{"d_mlp": 512, "norm_eps": 1e-07, "rope_fraction": 1.0, "init_std_qkv": 0.0466, "lr": 0.00126, "lr_head": 0.0153, "decay_shape": "linear", "train_tokens": 151800000, "steps": 4754}
Each number is 500 + 25 x the weight over the matrix's rms, rounded and kept within 0 to 999. Layers, rows and columns count from 0. Numbers have three digits each.

# layer 4 MLP up, 512x160, rms 0.0716, rows 150-236, columns 0-79
467462534513547498530488535510507469528502523485523506509527493505450513497486511504503512488520459527509482535502489521486504506482514515504471485455486482478461489505500502535499534504526502524512505476467524494493475507493479492524514515
523497476497538461496499492481546463481547465518522489525474502448530503476483526491522463503550492503487512556504498490468510541523511535476504485503473568471532467488502511527502461566454495527523474461504487485478529471519500509519499482
470496519522539492491478499474471444501519493514479479515515521526528503489479492444497514525530528481488530528520492509503517504442527544524507482479508464489491499477497490485505530500461499557533542536458486551511500493500515482485486500
501483501513508511514498528464498460521502532483494564491459530490514492533458497489500509529508463511434486525533502513485542492482456467544499521507511495519508504432496535502483513511492509504489512464502508499533514511511482492514500497
453514524493491504504516475502500486491479449491441452511473508506540554520514498528537512497499467429501473508520501482445528508505473548475518453505514515516462510512501546472510517529509515462545496509483531476490487563503546497478474544
503522500503518466490499459531526513507478493509455534502466490483490520524535566481524544498530501543507505498493478450468504502509467470489497492477481515479477512511491539486492543536473532472538495481476490487474503525541483492532505502
481502518454507469491410516519540497478462488499497531517520499537537501467490533519511521542506458524485515484508512473527484498501467498469504501533490507475500464513465489493512509507489514487485515488508516475447510497493502486486514508
562539517528444494440509479529486499510552467502507529524511500495523564541446511542541499495516511520481509505507466491548533519443520488504495498490511514508520460500470477462500484490478547487548515523461519511488457506568491478455467498
474492470479514561517517520482489495467515540485507491497481550501449490556483528491532497494504466446482545498543496498504495530512511528500532464477470536482449479471514478488500513563508536539491518443505461527498544489525479497503462514
522449548468442484509485494493536475514496527460495500519497499475521485519482523516512497500490514471464477519485456535533478502499492525470525520512491515493453454486441455453491457494512509508539500509474477496492549537494467512503536484
516495503469477509467501475496482498501532495491512490535472453481576480463491491498497498499474498474534489533501480492511525521482515478455468506493502510481495466515463536497478496530473520549499500503510495479485477520508489519489499476
498513478522483502510530462475465495480465488519514496521521544527486507498487481510502488543543447499479506518522479469510484513491476491493475471485533509500498454477504468535489503488466474492506530532534462512477538501484482497473517493
525498496445496453473471455495518540512491500521553525529477487503534457497519527512535425549514463512517511499504485466473499537478458508499487474481483551501501481498472486497489516508476480501537489481489539509495508476476505506486524512
510469490477493490513472515523503428490505475506463498500522544511506493509457512508524506489521486471487474489474523485498504501520498498512515452529462492503464458499533491478499470492487531535478497541481502489526505518490512527510481528
480456450459538524499477574521449507498471488451476488501498494442506527500505509502495527481481466498478442514514539517511471474489487524501521508480518532507493505527479469462521492506490511526523492502514488479472510495531535495447504487
541498461493511471515492504490496528510505499494537524511499523450470574498498530518548504474551499531493484489508472497503463511500508495506498475486531495508488501505486456519489513487500528489541493481471515519507499505526481483473519513
507487531535488477439475533529519512537535515504501543531482532551478469495485521470471485512502498483502491476502496513518515480508516505522495490483475488495518460489464509495497491510467521518469519519472508502478483506485468504530479549
461506501470512445445508514464557523517478470450509476523491538496515491467463481526499489542545482548479463520520474468491542520531476486495495509515524479494509480456511489493530489524470550534503461539517509499467507515498443488487510526
500450535518485513510496512481537486517500503523509504529450496495507513531452477498529479505541512528459530496505495514551493497489513484484507479525508526495508532493500535505505489480488508462532509503495545529514563480491496464493491523
432488496460463525478499517540528512489460518494496458491489532528531506499511480529478467543506508475501481488514500464482535488521542424503505484469496521457492496461532485492520495494522498517489552500521525508490510459516507507507516511
466511512525511466479511503518488487513520481500513521544472517493522511487517531513528499499498513473456495499503497484513528498495548484519508489478505502500491486450494494500493527523496536508483471486506525512551486527488508499493478509
513473452520512504483489497492539522472495502519535505536484491478491481467447493478513472479482489503486533489510484460531491535545516480521470488508510528427484447425494490484539481498450508566515474495521519521515496514554542470503512483
487476533438538508491502453515505496529475492489470476532506481500523542521494541512459480469486453508508519510543506572489544473440520507504550463489501507493447490481480518508508503519533491505525506516535509551478474468510512534455489490
504461476461500499519483507515469483515509490486495517477495475459473593517507531482499531454502526497480519492540477524492526536481487488502513470501489516491479475517465493471521478493542532503557517506524493498500496489530481507524494504
523456507416501497506496476510519473555474500427474523542459501531498540498463504512506461500502445546469505511542453496520488488464518503467496469448461532482492504449497543490542472493510529481510536455479510497485563494500490528465462491
463482492544505516460493529564485460493518461523481477534496532537502511484502497500486522502492459456448485517461465503504546554518501481502525490549478505469480476526500497506503496471458534550494496466466518500514520505496491466505472514
511477553510528543492490502529505468529530497496494519556472478480535537503434545518536525485541518492464489489475525485517500497531505479479507467479521481514538518477498498499486498498498521533492501534477499503501458500500520479481505476
501510493499522500497519479490440495526538543505491490501509493492485501477501500520521495500479506518517510501522503508499514494504564519526473491530492504513515471481492508503472544482485497524504500488452530544479496491496459481482499516
501521526530511513471494495492519478495484466522475501546510521477487504519508536484500519512549481523450477486471502447524504542485454531503442479492499491484469519490467466512496452511525513493503525503520512519477496528487525459511515488
534481509452498544475507475468515460499538505508495513566488494486509509517457470492456453533519515499500517511505464482496566485524492524495549495511523491482508451464489496517514485529480518507502541496522492480491516554480500470500498497
475482511502500474504503488532523485508482479505504493524454474512517505529491512495494497488541517487501472491506476482504513495495468518497526489516468494505513494513529513475543511482488465488496502508508496540525506546537516500486519504
519489504515538477469500528508503509456522459516516560516498505517537491456483503515507494499496485439470521490524466494512484528477513531511521464526496517484475487449515508518508502483521553504465488475455518510503475500506497473481470499
491492478503512461505467515481516478500481472519504500501524486478480465486482481478514542488506469473496501495523523466510474507496465497491508465475506503494490500529500502522530496494484511489494535509502498524465546496500497476504489516
484504551468497512509498530510483479491548541469491515536561507513520539489506533446527508512503475458512454546481511550475531479494518515538513462523498508493477495505495484527491516521475527554522496500476492470502487476455448518500468520
525445500462483496505514531513517464521479504533498507511491516508487494478494515514511498557532520483472494485519487502532479468500548503472491514503564494502460458492467491494490524515521527527515518505544516527522515499501424458510530507
532517498511523497515490511510521518544521481513469550478520464478478513489471496480556488499524447529486473500501498495467505525502491479508473452511477549519472483524465522513502479529505466558504500511510550476501504482530508485468492541
529473510513504518442547517546451489526500491492488509508496470435504517567474547486535509484516451504514501505481517505522479495475523479473470493536477459539507464501496497517497496543497527526537499507471491520471514489491519514453447545
471519503469541474465496509482476505476530523518451494541503551473503481496512496474493504513508494453483497494519479489455498513513465448512488513491460489475500481481461509517489522479451512484520480504494498513474504520532494515520451524
500484492499467465506494533513483512514502470459520507522521493480521494521450507497558508539534501551487526498519459488500467534520474536511521486509504526450465515485481472469562487491487463478545543493468507560489465511520521506528520497
485505467474498518495493470500500521469476522478502519515507526497495496521522511503482470504500470453456496480516515476505516518522508494482479495495505497474471482477450469493478475489514556495526507502507498491494521494466547557473483551
500478504494482485510497508465503503512478487482470537494494538516491561470467517520486480503513478515488505461496498474455527532462483543501527512524474507500519487475455505503519447527521507544511481527536513496493495476494500498504522508
506508486512450505508521452523551462525487499484506496536482519504471539536471504526483513517513485527516497508509449489495511520494504527505499511476541464501479482492487508465522471489488527506511499502469497498489487522476482508461478579
518478474500511456541500533481525475461509488511520481545467480495509528534461519481561499494480494498530506500553540523499502504509465481458512470477526525547472512471489508528509508562474493491510489503501499537490500486528471511485469506
469483456463433515478521468510506507501468523506508509503474450533510537521508500481494528512498480509488522489562480477483505500513488534501523490528495467444507510483479518489509527500460511511546528493492493507505486491501486521466522483
519475475454465506477482508515559479521484475507519520495522496547502504479490508489511559536507486479475503523556508491479528537492498537500564484475481544494485509505522520515507504495520494498557498463501548515505505486489475514473486528
501482505474503545490493462496563510559473498484506488504471496501471521515498538496509517549508514493517507519508519501488483541507493530454501466537437504501503493514461539462532481522524520511515502504455502482498487475512461464475442493
477515480487506496491506512510532527500514514456467525483527534525513518509499443479465484513497523546480426514450500525538529544523462478477488476531504525500485518495479540503528483486450532562480477500485493515530538485492530484495512516
507499512493513508506487468512457486519508501520481555502524538536494512524495489483462506510528499472520487487481452483504504489475491519498469493458515483511472480512503485524502513494437457503522530525467554534491497466510521483484485494
501490526503517491491481502537548519482529529457511482525495508503522486461503475434491535498586502513452507503475461549489557501459498554514556482461447535454481505468477515498478516491486502521473477552461473496477502537502505515508446505
452490520458479487515498485453481471531478491460500485489462504494503488535505496540546552522501504477494551482502493512486503510479455457522489487484501489500492510456516508486525498495494478488516538498481508502528503543528512485495490552
502505542501488494476471470489463478512493504472472525517499520481473503483504505515488493523509499491504440493515465514511527526407490501514495471480543503499480444490463458510489537532493519539509473510529515519503510519491514516452487523
444487519534504485503461513512512491488505422452485515513492517491512487498500493521478463485488469516476495526455519469497488538526489511458488517535498535468486483504496506473485458508492523493489527529538511484524509510474500523501462528
457496490480487506513498552472485505530486491476455503511486494532484545507476501466517524475534477495461513492537501455516488439460482497500489484484491495507494524485525517471527480518514494525514491500436514528523506502493538510497487532
495478490483465511473495494490517433516433496480501514491497536536473515508493487506509489519511461488472506533505476473503479504540452542513483498416496519474498476520473575539512520565510502526587529524526567461496503490504512498507476487
511470497462519509489497516504470490513514549455475526496514503492496486554505495499518523503509504457531522510474484515484526512439468516473480501512523492505497469482480526457503517517489510522526482542513513503493525477501501501485498504
491448534482468530487501498488478505481478462467523488497482556524471505496510496532450514544487516490454429533482485532509548469484485477519464458527500502433455533487488462469512509498486544573490493514527491507501486522489488480477514513
514509498526520534463510490543504503482558489494517532500508524516465535478464459472508465551547490508474455508475525528504500487515519473510483495498490505490498492523468500511532522498464515535558487512480541511475523508519497502487496529
420470490467474540510487507546466508487477451505503483508509496515573486470520567437504518505506481467511509486500506533508546487537489520530506464546472519406464489480526459503528526499497546498491477542469471495430460495502540500482519477
509496496497510524482484514548525539502514421460478540519513513477500548537458542521525499519480509508478493529497511481555475539478492480531505508518511554521493476515494505514484499499402480464529487506492542479506503529472490494482538514
474526477513509527486532481492492497526453479518490529550459514478548508510515494543459535545501489538508475522469480527476498478443473491538537509486498512489493488495472499473485486525512506489534530488497494545497511477540491501522519505
510523518529454495473465499512498486539474500511485544502529484533507498479533520479490508519522496497462501479486498496467487521452528505488473469479458487496487494434487505498457502510514515488511487493499523510500537510528503481506490514
480485504473478487498455494533525484537465537480513505507496504484510497493470477485490529515525472508479483498498527473538496516510483542494468495511478537513496509502502507516534458500503509531514513505517537489483472509474516484509501538
519499489486519574485514491468469490506474477516498505500530510461528509492477515493474515562508508490483475552531496509512502441466516532511517491469474485486517438501492462503477483527461506514550510492454504494518481562515496489507488507
468502517488507535500471534532508481491462481499529542512505473497513520504457465531475500473528510504492519497504482517475479533428505535516515507516513467465527507488495499513475455494512489499528519517509478522477551497512522473460488565
496484523475499506466497479488541484567499503492512490498478495545519482492480495538499502484513492508427527546529477477490476510471475486465510464466501457507508506474485527496478454565516515480533537488511499498505520510492522503481501498
495476483483527511483502518506517480498517461499494504531507500529509498485489478480483543539477474508499478555508471503464522491479452468512511492494505530517509433483501492491547503472476505473509519497471523522451515507537480520481525479
496521499462505516514500538493480450480500491518513527566478496527522472468465511461474531500518493489458467523518530506485485499502531515521511475521462517469480490486506517514476481472505480501494478506504519512491464521548469450545473527
561493491528482507491524486508526501456517538457535505490482507510529514493502511495524487514504451522492515548484459521520521478501526494506520447484520534431501523490550495485495512531453470476524536479480519521477539535514490517488514493
472487514425499483488465477523492498543538466511511522516480505473474535535460474514512514468547464500481458502524473497460546477567448506476495463478480485485515482503500532529504464514517530481539491503476511494488540501504528557539487511
477510496488487481511499482502544496500518495476492512487465522548507538529510499491496514562536473536474484547519482532493499548492493538517544529503481502468519497500504512506523508478444526493492537527490504494477531526505477516512499531
516482486469507480517438514488472531529556515530519508518523489521485488504472492495439532508556475522477457518528492524516491443498469504505476516425519485478505489537445506547498459505508519537512469533501501516500547445512499526486460551
492485498457507538445480475478536490483499515484502511526481519522523498457491536440522498464526453537480459498481482493480524499535510499485441528493502490450505465476524528508494524520503521507509529456483468540510492516516496570528491525
503481476513497481501485522450466500505484453468442469502480524495543483511536504490459494507492504527496458521483510499483515508449474437519489488504514530508483497504534523484496523493500518514505530484479546488470481490534453493521458500
505447501473464531520436495506514475463505498481518516527485486537494547475480540504480507484571514473483449502490515489498489488518468460509540456512463512477467533484484511497568501479505490498524508569523505477461532480528490534453503507
491503501487537500472498505467475512497510483537468531501538519524528515450482532475515543486520503532518504503539436515485514536482515491495497468473461448479460479486510506468495508531454526484513516476496540457450466466519484474486493505
516490516503471508483492475472546498530524509500472497479503522494465564509488469487482473528549508513421524497488478491452509500516495502481526469514512520471481439488490532483500517502508525508516528515513493506475504518468508525494500489
499468507494518535472470476493512545497441525521496526526465495536514467490505473527477475469485487542507514449486523503501537524500503498534484489483523552446467511437497485508485468479443484540519481476513590514525505475505516468481472522
539498534482489504499475518461540463553484569509481477522457475539506543512484524510561488507499502491497502531503472495475510522485461482503507450496510504521495479476460549506491519484496463492490474499523490518500496530550502442510461502
508516466448503458508496519500497539517505446499526517494526546517476524502500467471455493481505482506502455517513503476500558482425506460546465471531452488492456474519445489480534481477483521513480512517467538524463495492534537455473482507
507516451485460524508498526528454484502480510501476535511545549531501487515533474496503489528489508521495472478480497533546485521491475514491482471483486494504507481477510517469467504485519495533496506502517519481481546523489508503535533511
533490502478525497508500503457506519550541509507470493498575514500479494526475518469501509484502505521508490533489512508489473529519487481535497473534489484491532484519434489492523530519518504497524505492464503498509464543509499494534491513
488503512503455488472502523510501488518466486495488516522460551538493500500470466460507506493508480486505485469503514484541507477457500507511453483495515506475514532517504520502458523502514482483492538509431547519504537496496478531500507479
485497546527484476490502521543532453477493516460463491520507493551488495518478543496558514568520489529495474505505511483513494503473504521520519445515540526530492506490504495498501505474487522502508482516494496505486477505518537506454484530
530471525529499522463531467515524514514530466501484494528511531490493517478486507526481509494511463514516491498523478485506511548497483512527501499520443512505434508508529542513513531489486514480495509481473486530490546519567493479523529492
456488469504468488504513485473488491536493519514511540518485541503493497515487503492505506480558502517480520492472491522505470503472491529511483492505509482500509492512469481529504508509494463481547494518475530493487491540507521503483464554
509492504524532504472521477523508451520520509449523506545484507498522500532478465512538484460534494463494505523489486504548506480521437514516457444516490528482468463496525542512476543501424497508528526495490444449519532489502540533507494498
486506460500527510531513505485439453461524512536485522514546515487472469475486502510519514548505485530444414497484492524480539490462504481490521443509531527482483456477500491486494503520489508496512523490506467516501490474497498457474484518
# layer 4 MLP down (transposed), 512x160, rms 0.067, rows 150-235, columns 0-79
484476464530495532495472496469471497469503472472461517506482463497534507511484528511488525486491481541466495504470510497490516537498483487502487481534509498521483492479505478504516476507497502508517525539469516491506504492519538507507494485
491518509487501506501501496554517512455511451468524531495492499515430498494530514509460543511501474494514474502475536515499504466520472493477454528492513541516488477488499474508500487446483470514492508521512532527500488530474528509484520529
528455512464465512491489485509495456533490535498527521534504498491483504517504516513508445513512536520499466489495495498524550504471477499519506476456522481497524473509554539465524493498516535494485506475491479476466521513503496515496518536
481505467526510510486525526519492532459465495523537444448499475531544508505543507501498483499508525514465492528508510493487469463504511529502508486492513495483513515491503480452514439484534512478539474517546506500464538520503523513481509454
531544494510507483507513504529519517517484486538549483492525477459512476560511486521529456481499476453517528499553503520510491482493537488516541496515501463528510497543522514486457510506517476492470479494527519522513496517512491483490490516
560479527486480494489502508519565542467533515517491499473519496527516492523474465464494448504539508488524494519509489506527476465494509484476501467512540483512510520475535456543500494479473513501465507472537551487488485474491528521488500521
487479485506499497463542499518488501518572492498521450492500514504495517521487522462501482487455488450474502490459519519483494519570496487507496510457509497524541485501544478513512506511547470522487523474521507482483468500467499478515501497
494530500490521474480527459562500527480521454494478511471507453504516559523453527520513469479516523477504504546432488516520515514528547497546467525507544509509461462504541516443517521455522498466529566502553490470466516501517468539486491456
473461477429532511465545460519528495486520488426545470503441505467471554514470437511532475506487463472519514472526465567517519467534490480488534559497530530519560513510561499491502487496477483531506546503513475522495470490505490499464475472
547455499491529517481508522509477510476501488506539465529529474487540465463488503491502468513501505509468488489532501496494538481486498496494523472501488513495473488470500493521482549520497525513461516571453485477507522487472496503519455507
554507469534526463504483500516503513534535473506541478491493486475495466474541509499493505528503493460535506512483559503498499484527506510494521499533487528507482479487520478505483532459510498508458487518498503479522513496495490503540530493
519517512504504506531501486514492508533508511485489531464523499512492507488535433502469454485519495505505500480507511484477525517476503485539471501512467497484533502460541503487499472502500514486527509512549496461519525471469500463500519532
496508512514497455490475506530505510523474533508493507466498502569472504492462439511501488537501471453470477553455517515517471453487494452543508539480507532466478454491496524499537527499503521511483537491496501513501536509520514528559448509
479521507525526450493513485492497519488517491534564479515497521503571450445507516499491507437495514496494511476481541515493507504488520481486481512504503529492535493493501489529486532508491510504458464528532497534495517509489444508471504430
499523494504540515488481458482459495512517458529545489480520491491502509491530465494518511527511498493490504433476508497469533511536527512586528487482516481489558482512510522536474495546468526543482466472478543474460512527481462504487492489
492485513485513491475515454555486524453496496540524479504456530547510472486507505489460510491434500459508516512493507494516521499521502478501495493486491516506491483477502488500479496489517532507518530525489534513501520478488509477499524469
531447462519527516530457514481471478491528503504418507466499493490523505502486493513511478522481486512507487541484489500482515496497499520498531517500502524513465517470499502567509495474498518521512520497497520482488494488511467524503492482
549522487483522475509499506492512513486486543493503558493497512520472489514516517534552490523535496502532481505474472488494479449531512495450500482492475521512498483457476463473500509483467501500504436488539486479496507470483488503487517527
472497516515488517529485485471493534471519529495515504466538472477524495515539506465475481485502500502534499503484461511500504494503475468454446486497519537498466555450516516473508506470525511478494516501518472480489498509453504500493537523
495513507510489450481467469503497533506484522506490504463514495485526540534514485491503506490506503504497502473471523487484505531489488485511505513492515525480516511506503480462435502497528475509515530524505494518528483546513513520515470437
516497444460495480514482466505486504513536521519480470481507463464488493472511486489505508481515494534502496507527465534501530541524490472498492521473522465477545493505529504519508481527505507525536532501484513491499502474489470475487489470
507473519471501471542550481517494478483491515509475462472485483480497453500500496543522527471503523493479557474533520469471501490509457499454459497482504514524542511506562523488534459469550542510483474508477489523545495488536490493542510460
498533475513503514516524497456489491468523474546502519520483503510513508495528547456514511487545518435545487494519528467510510459521493539471537503504515494538473529506506493495517507480530501464524507463515499470547496489528520481505504515
488577522510518499518508477496493554509449475491476475492492469493529523454511533542522491482455510487505513532493500486469521498515533553466523526502462501539497493416483529501488498500494478493464503475486493502529497493479487513488501523
474490477538511497474560483482485485458568477482505561548504512507537519483493492511501479467548475504503523434543534461497502459456456517491518499491522551510535473542435473544526528517491474431539458471469495536524514494541515493455488480
525484508488487505513531566495514513475511510501521458506525489500563469500461529481487483505479515493478502507473500519511554480468444480518485525474516497475523497508491487553462490487502514495466461516457514497541526484488509482437489449
503506494514506493515525508469507484520521533519542521489475515514501514478538449479497497459483493501486494474489533514512545495531519493535503498499540521491501487534497487469474501506505509481523497503497501522503484512535497500486505493
511521509489492542530509519487503479464489510531519516513525463486507486530464521502479524530494512488473494524519492497487525516487507510479504482534511457497470548522494505469521505491499515510521500557468500497520475479507530508503519492
557489517487507519501534519505483484491456503479489491501454543530519471463470519505481488499493474468539466517500504553483565481505543502493561488528507482499484524450483469462442538492491515521557516489514506489504523498503468471496504499
555505486460494507470510493480479513476481490529564465497517506482544446450510525491513521574472491504518495538489488521483521468551510479496506493488515499501504478500454501487496534495507469519502537495508531526512490474477494493467477519
511489503500512480518495468485484483493486520557538470500479489474489470500521492527528517488492535501510536514514492481451496511488524498524482492496506500523521471505537531543491548523499498502511501491472502496508484455504478460522498472
494504513540493466471484505475476489509509501438495540513494491486491523499470484513497504494553463508500516491484530526520446474545496500516492509468553514506481516495479507478537511497490500515463556462471562514481530479518533545494522482
511485517498494483500529501491463496504504492471507456471502471494487468478524492467509463465510522507543514515496472494479493513490540488560472533506486490509525534497540511515519531536529489514514480503499480498520433507470491500518501467
465483508498451490501489505497526568477526480485487509470517499489513472539522476490489471517507489489549508493477467510455536526460492477501523503480487515491485526516514527473507479516506530531479502533528475448496478550498484451479480498
496483467499450471482475472493525490491515481539510503509504508482489493542471521514522496519503486523453484509505511507484503491478514520513458508511506511457515521492506508482493485454450490506489508532500487482498504515456546511519495487
496514496517472537488495507520486505492513456506494480514504481505500507520488496534507499472482509489450505479524542466540531487516494504466515525495488495503492458525515476492490495495463518530499487525493541507504506514513528533451506480
499485475513483495466509513499532508470499521540449470499482542555478533480488428488488509533504504495518515482514504525474562496513511548541512497509499482485496516481528447518483487448472509502497523533497537496547500492507500482499500494
470476503534477477475525508479515511506504517476520479524518487472501485505480463515555468480530547527494490501522498466511514485462484480519530502513530493521499467446479521509517510504533486483537488480474503481540517514533521501501491498
527496509521507492509530470503542483477512531535464481504468491512495489521497517536521480470502514466523490440514493519500519501526511518501504486530485532529479518462504480492500488490497488542479441484484523485511502486492484524477527475
501469463468476492495489527486450509508497519498472514519465485516551521536484530512498500511500516527524500479497474450528531496506470518499491501520503537500539530494506510450495509524498499513502517523458495521498515532511463491483488519
496537532533516501505477490512512560500492484480500490496529486467520450484495531481480512530489521481542501562510540526478469470529486475495488490493502541504476481488486504485524479495501527490507508514544496467477489513480478509521467518
535496474459499499504481515499499514482543494481503499515512499459474505491488453465525506511504513504503482553515476476497514525502496497496512508480485500504518480491479469526501545513499462528489537525516527517520504461527492526517480510
494472528498453590518531466511501536520473491473481496461468531468526462534500456529470480504512481502563495522514502504509512483507449422500494494503513513488478542518489487464488503467511487479516514512508520531504515500500528513522487476
489502462509499479509467488475515492472553478508449528510503480508471535502534479478479515556508461491504494518482497506492507477486508500530483526474480512511495505530505469499485512486508487489535509511487513501518489493502490496538486541
516529449452486486466544506509491479485488491504434515485486498485471539508481490520501521488480520460467519504451505478507511514542508514520503506466522518515525504552540495522477490486492499482529525497488507492504479491493470507523476505
491504494494487490509526486491491491461484538523523477488484454502481459468501483548473500495493462465461503505532509533494471514510515509519479508487561518465487492493508532515479459510532497471521506556523458493490495522508514482508529495
454479519492462548512506512471501505470473513507477519470498498513480518498515480486461466510532495507514506524508485493458531555474461506519528507505480484496475507522499485510482487528515525479468490560486482464492499500514514502497498482
524503523507502484493481506486495488491514521528503539508507471521469533526535545514487492510522494514537489509531502509512483508490513477478455484509459439512512469494467518517514491494499518487475484499468459472501491466434505513509467527
495471476513482489497532483406492533478520581491521499509472512513473493489496511532464517437559519526445517436519484528498500551462452503480527527504524459464463509499481517483495475523516517591516455521526461488493515486511527518440513499
489494498532480460468508508523523509514487501492531473521495516494516533487453509518500497519509457527524526481482524465532519524490496533530484486528493505528472501502470500527491483490491473480491496512544519506514505517501504501513521486
506460493477499522470496506507495506443483498523514475507518525505529487479496486524501490495519480481498489512512531513455510514513487469514492505512465487483481538478493475516496482496469523549523532505501500458502501486457488486503513470
501534465487468479530514512477494482534488530543523513496476488519513526520483491527494496490513463495465500534498461527523552496475499546527507480491540542498486471507512510477465489527501505466520545511481509503538479488530509494463528528
502484516504499489541499475502538488492505497547502519500503492458486503536500504499479482450478525530489501509456452470456516508512534457538495516496508509520497486497503502530504497498506520559502496480484469496549491502471478548509505481
538506516504466531458498526487490496497504519485514526533475495506465544469511521523515511493478485492528529477519473519483548507490511562540500471478508467543520481515533476542491450495471519499547463532503546493503483445532523468492506486
516548460503478485513510507485519505508523475545479521506506511489497522474513506501454518482486480509489521515514507489511503502533517449490464506493513472537499490459504508484513517471525514491501474479483482478536476520480520509494506498
468472534450469502510510518523516552447483538536479515465497472518527495496499481487529527511498519511531522494523508515504517505492504467463526495495517499564520512553455468452440506496508476508520544541527492513475466491476490502521488466
476507553488498502524509486479464525524516520477512509516503545469466489475500504506533515493465472504511543449524495456524498530476485520520485506544488487506481507468507516477462464476502499548473498528504486494481493496462506455489534479
486529520540473426514449463499484461528449473515515506526550529491534467560498483487522470539473498552509460492490532528483485479518562518451502481495477502472484462485538529475561455475495555496461466519511479500513512522477447500430472535
455492494510471494556513508482531499500480502484510492491498497492529473503525511490533531484503489528538495511518505502511491494485458501488505523516510511467481488500500508541495520506522498481478482469517502480497543508464458477508492496
521511499522500492496543500509466485497487481513525490477500472461496485508522480487490490520486493500553510522491468506506467491555513434524524524519504536492500475534487507464505519530513481519502507493490484500486509547515512503500479505
508515493487487511547491533484545510508476500530495515506499518492524483526494521510513498493521531462517507528527496523523532482490502491470526523489497486517485496457513512467497525482552503453463484496495495511501510477525462503484523479
507492483513509496498464503497514523519534509467523475525536472459538488467494508457510467504466495479516477506500499524473516495558474475529526505481496506522511519537518479499533520522494465522533498511495489518501523507493475502490486474
508485479503499539484516486509496485499515519536505488511498499462508498507479499488495509530487569493491518510487517495506519474486511504490513497492507516535455484465512470517491523476489516523463542478485541523528513500508481509481490494
471489525530490456468452480521542480513494496491473459534499476524452528552521477509478508455517476522480498513504523480507533535477508464454523507516492530490508511505497526447519499454464507518509480494505500477517535502475520502484508494
470464538489534496524545511505491471483525489516481475463500498468472491536486546478483466480532535457426520469495497499483513527525496518509505483507517491474473516482572506514503456469524536485523518527517473517509478507522517476490487462
506486517517485486530506501486473510487484466460497475482456482466503463506492486511514500477539507508513536485493494460521523533487464501461521513495451509477540530495525505477494517496502496516500492508472493517535503457493525528488482495
512501536514516486491497506513552524504504505512508498522495493488458495524474488495480476461480476490534483527505485537474533484482518514532497507498547496507464459525494522490499502511515520524474549480541518504519500502512495525473480490
466499470453490504445520532480516544477484496478519450453469534490520485502517498486547501489483515447489502503490493508525522525494499553480495529472521504478505540474494500515464511512479480520518499546530473505527448550493508505481490447
459505445512499543489520491475434511483486496473477499547534544487493479503514538500486517486462497477490496513447468514509521478454481494499512523538523533472511504502522505490477528474474509498514470515443473534443498512487525515474488494
469491468490500492534493522459490480525485483504495491481486449474503517510460464550500530494524503514462525499509493486457517520486469509469524480518488513538534521505506523542503492470521489460470478509456528532499504499531508499480482472
489468502480502525535504505486503479519498486519479489491502501497480483502467497524494496501517528525490549501458525470496522526543536491499487528526492504475531497492462546496499466501468520482448501494470503490510479469521519476479522544
531509534513519478481497462524463523486520501475484539479540457493497524482513441548491486490503522521520501517454465512467471495549511510562485516470481527473478478507503521481542508471516486496508571516505511456499494480515534546483510501
539492494524472481467506550498530497469535457528524504533499506525493527531503505496488507486497514521506509529516503465486514532498464521517510470472502527502500479504518510555489463491505494455524507481479496538471491525482511482505487488
471523488501471509483536475524463538481476506570537448536437489499487516493516463488505507500497473529517530509532547510511510477497523452481512443525527496521521477526433510498441511515494503540519541506493493554465481483500507503491487499
491491441497489478498493509465516506519535530481492506476495508488534509486498480536506448471547493505472458516510508498523513478499504467482518487473566481518550507482497537508559527516450460480479473471541493477486523476505525526463511464
468546536497507503475520483525503539499509457484503512505458481514510433424483474479506453506500487531484489531498519489506488491514497496534474473511467533502513503505477480482467473483501549491477487524537514532516466472523531537505503475
467453479464501565561519477453494522517490516501512513527513453469489473491477483518488493493516539486507551473474490522479490544524489494550514511510498535541509524483462533485539487485530503543492506527499452480451469504496486485522494499
487546483493527491507505484468528491503472480509522437477494498488519491487516502505521508475501480472504444508496459487473492508509515491457472498510486526534526516537483515503506532478498484514463527489517484523466494495468498513479468545
458458507514517504492466518484501482459515519482517508496520441468477501504502478550491495468564460459449494501492484487483541539563473503509506505479532543511526500466516545525495467536481531518498516524529440459525451536530494512536462478
494504543512498534529537510525489501479514460491495516494512475480542480520504494509510501483499533466549528499502483502494520469478491483512512537474508502530460483480475502485480519512478506489463506473496496514498495493491514518516487469
494482523531474521502503500485478509505509534466487513496434514480522549488534504525475526508489507472498535491528498484528519504471500515484518510496508466507503458492523482480479495463479516522501503491483476525471529508525516467485489522
506507475495524518530497467519540512463528507527497511531519460481491512522514495474507486492516548539519477531529460504465481510493489473455482470516482497493517513493461490504472528465481477484527486518466484526466463497455503492514523492
452514502495531483505511461507491519535529514533483496466518488444493453487489478527512489485524457489517498481511457495482489507491472476488460504509503508465570526536523503499520494493493476524518523499491463498492521468510481503533492474
510489466528507490486495496507523497485523519536489503492507488496494494547470478523522471517484515515490491493458520471524499507490469488504544495508497508517550493504487500506501505514443466510509539498507489512507496498517496494458520480
518483499536492509520489503467498463487511506526512523514517521530512527500536456491463502521483500504495504499514515470460500475462488509517527488500457470494537510465495514494502493500476511518492466517484486498495505484486476506512514510
475506554494509499479460498576489542485497490424529518518496483492498480497490540510526465500560575519524490516490501505500519467462527484489508517511476509524495501475515505485542464499466504548468485465500468475494556477524529542517560512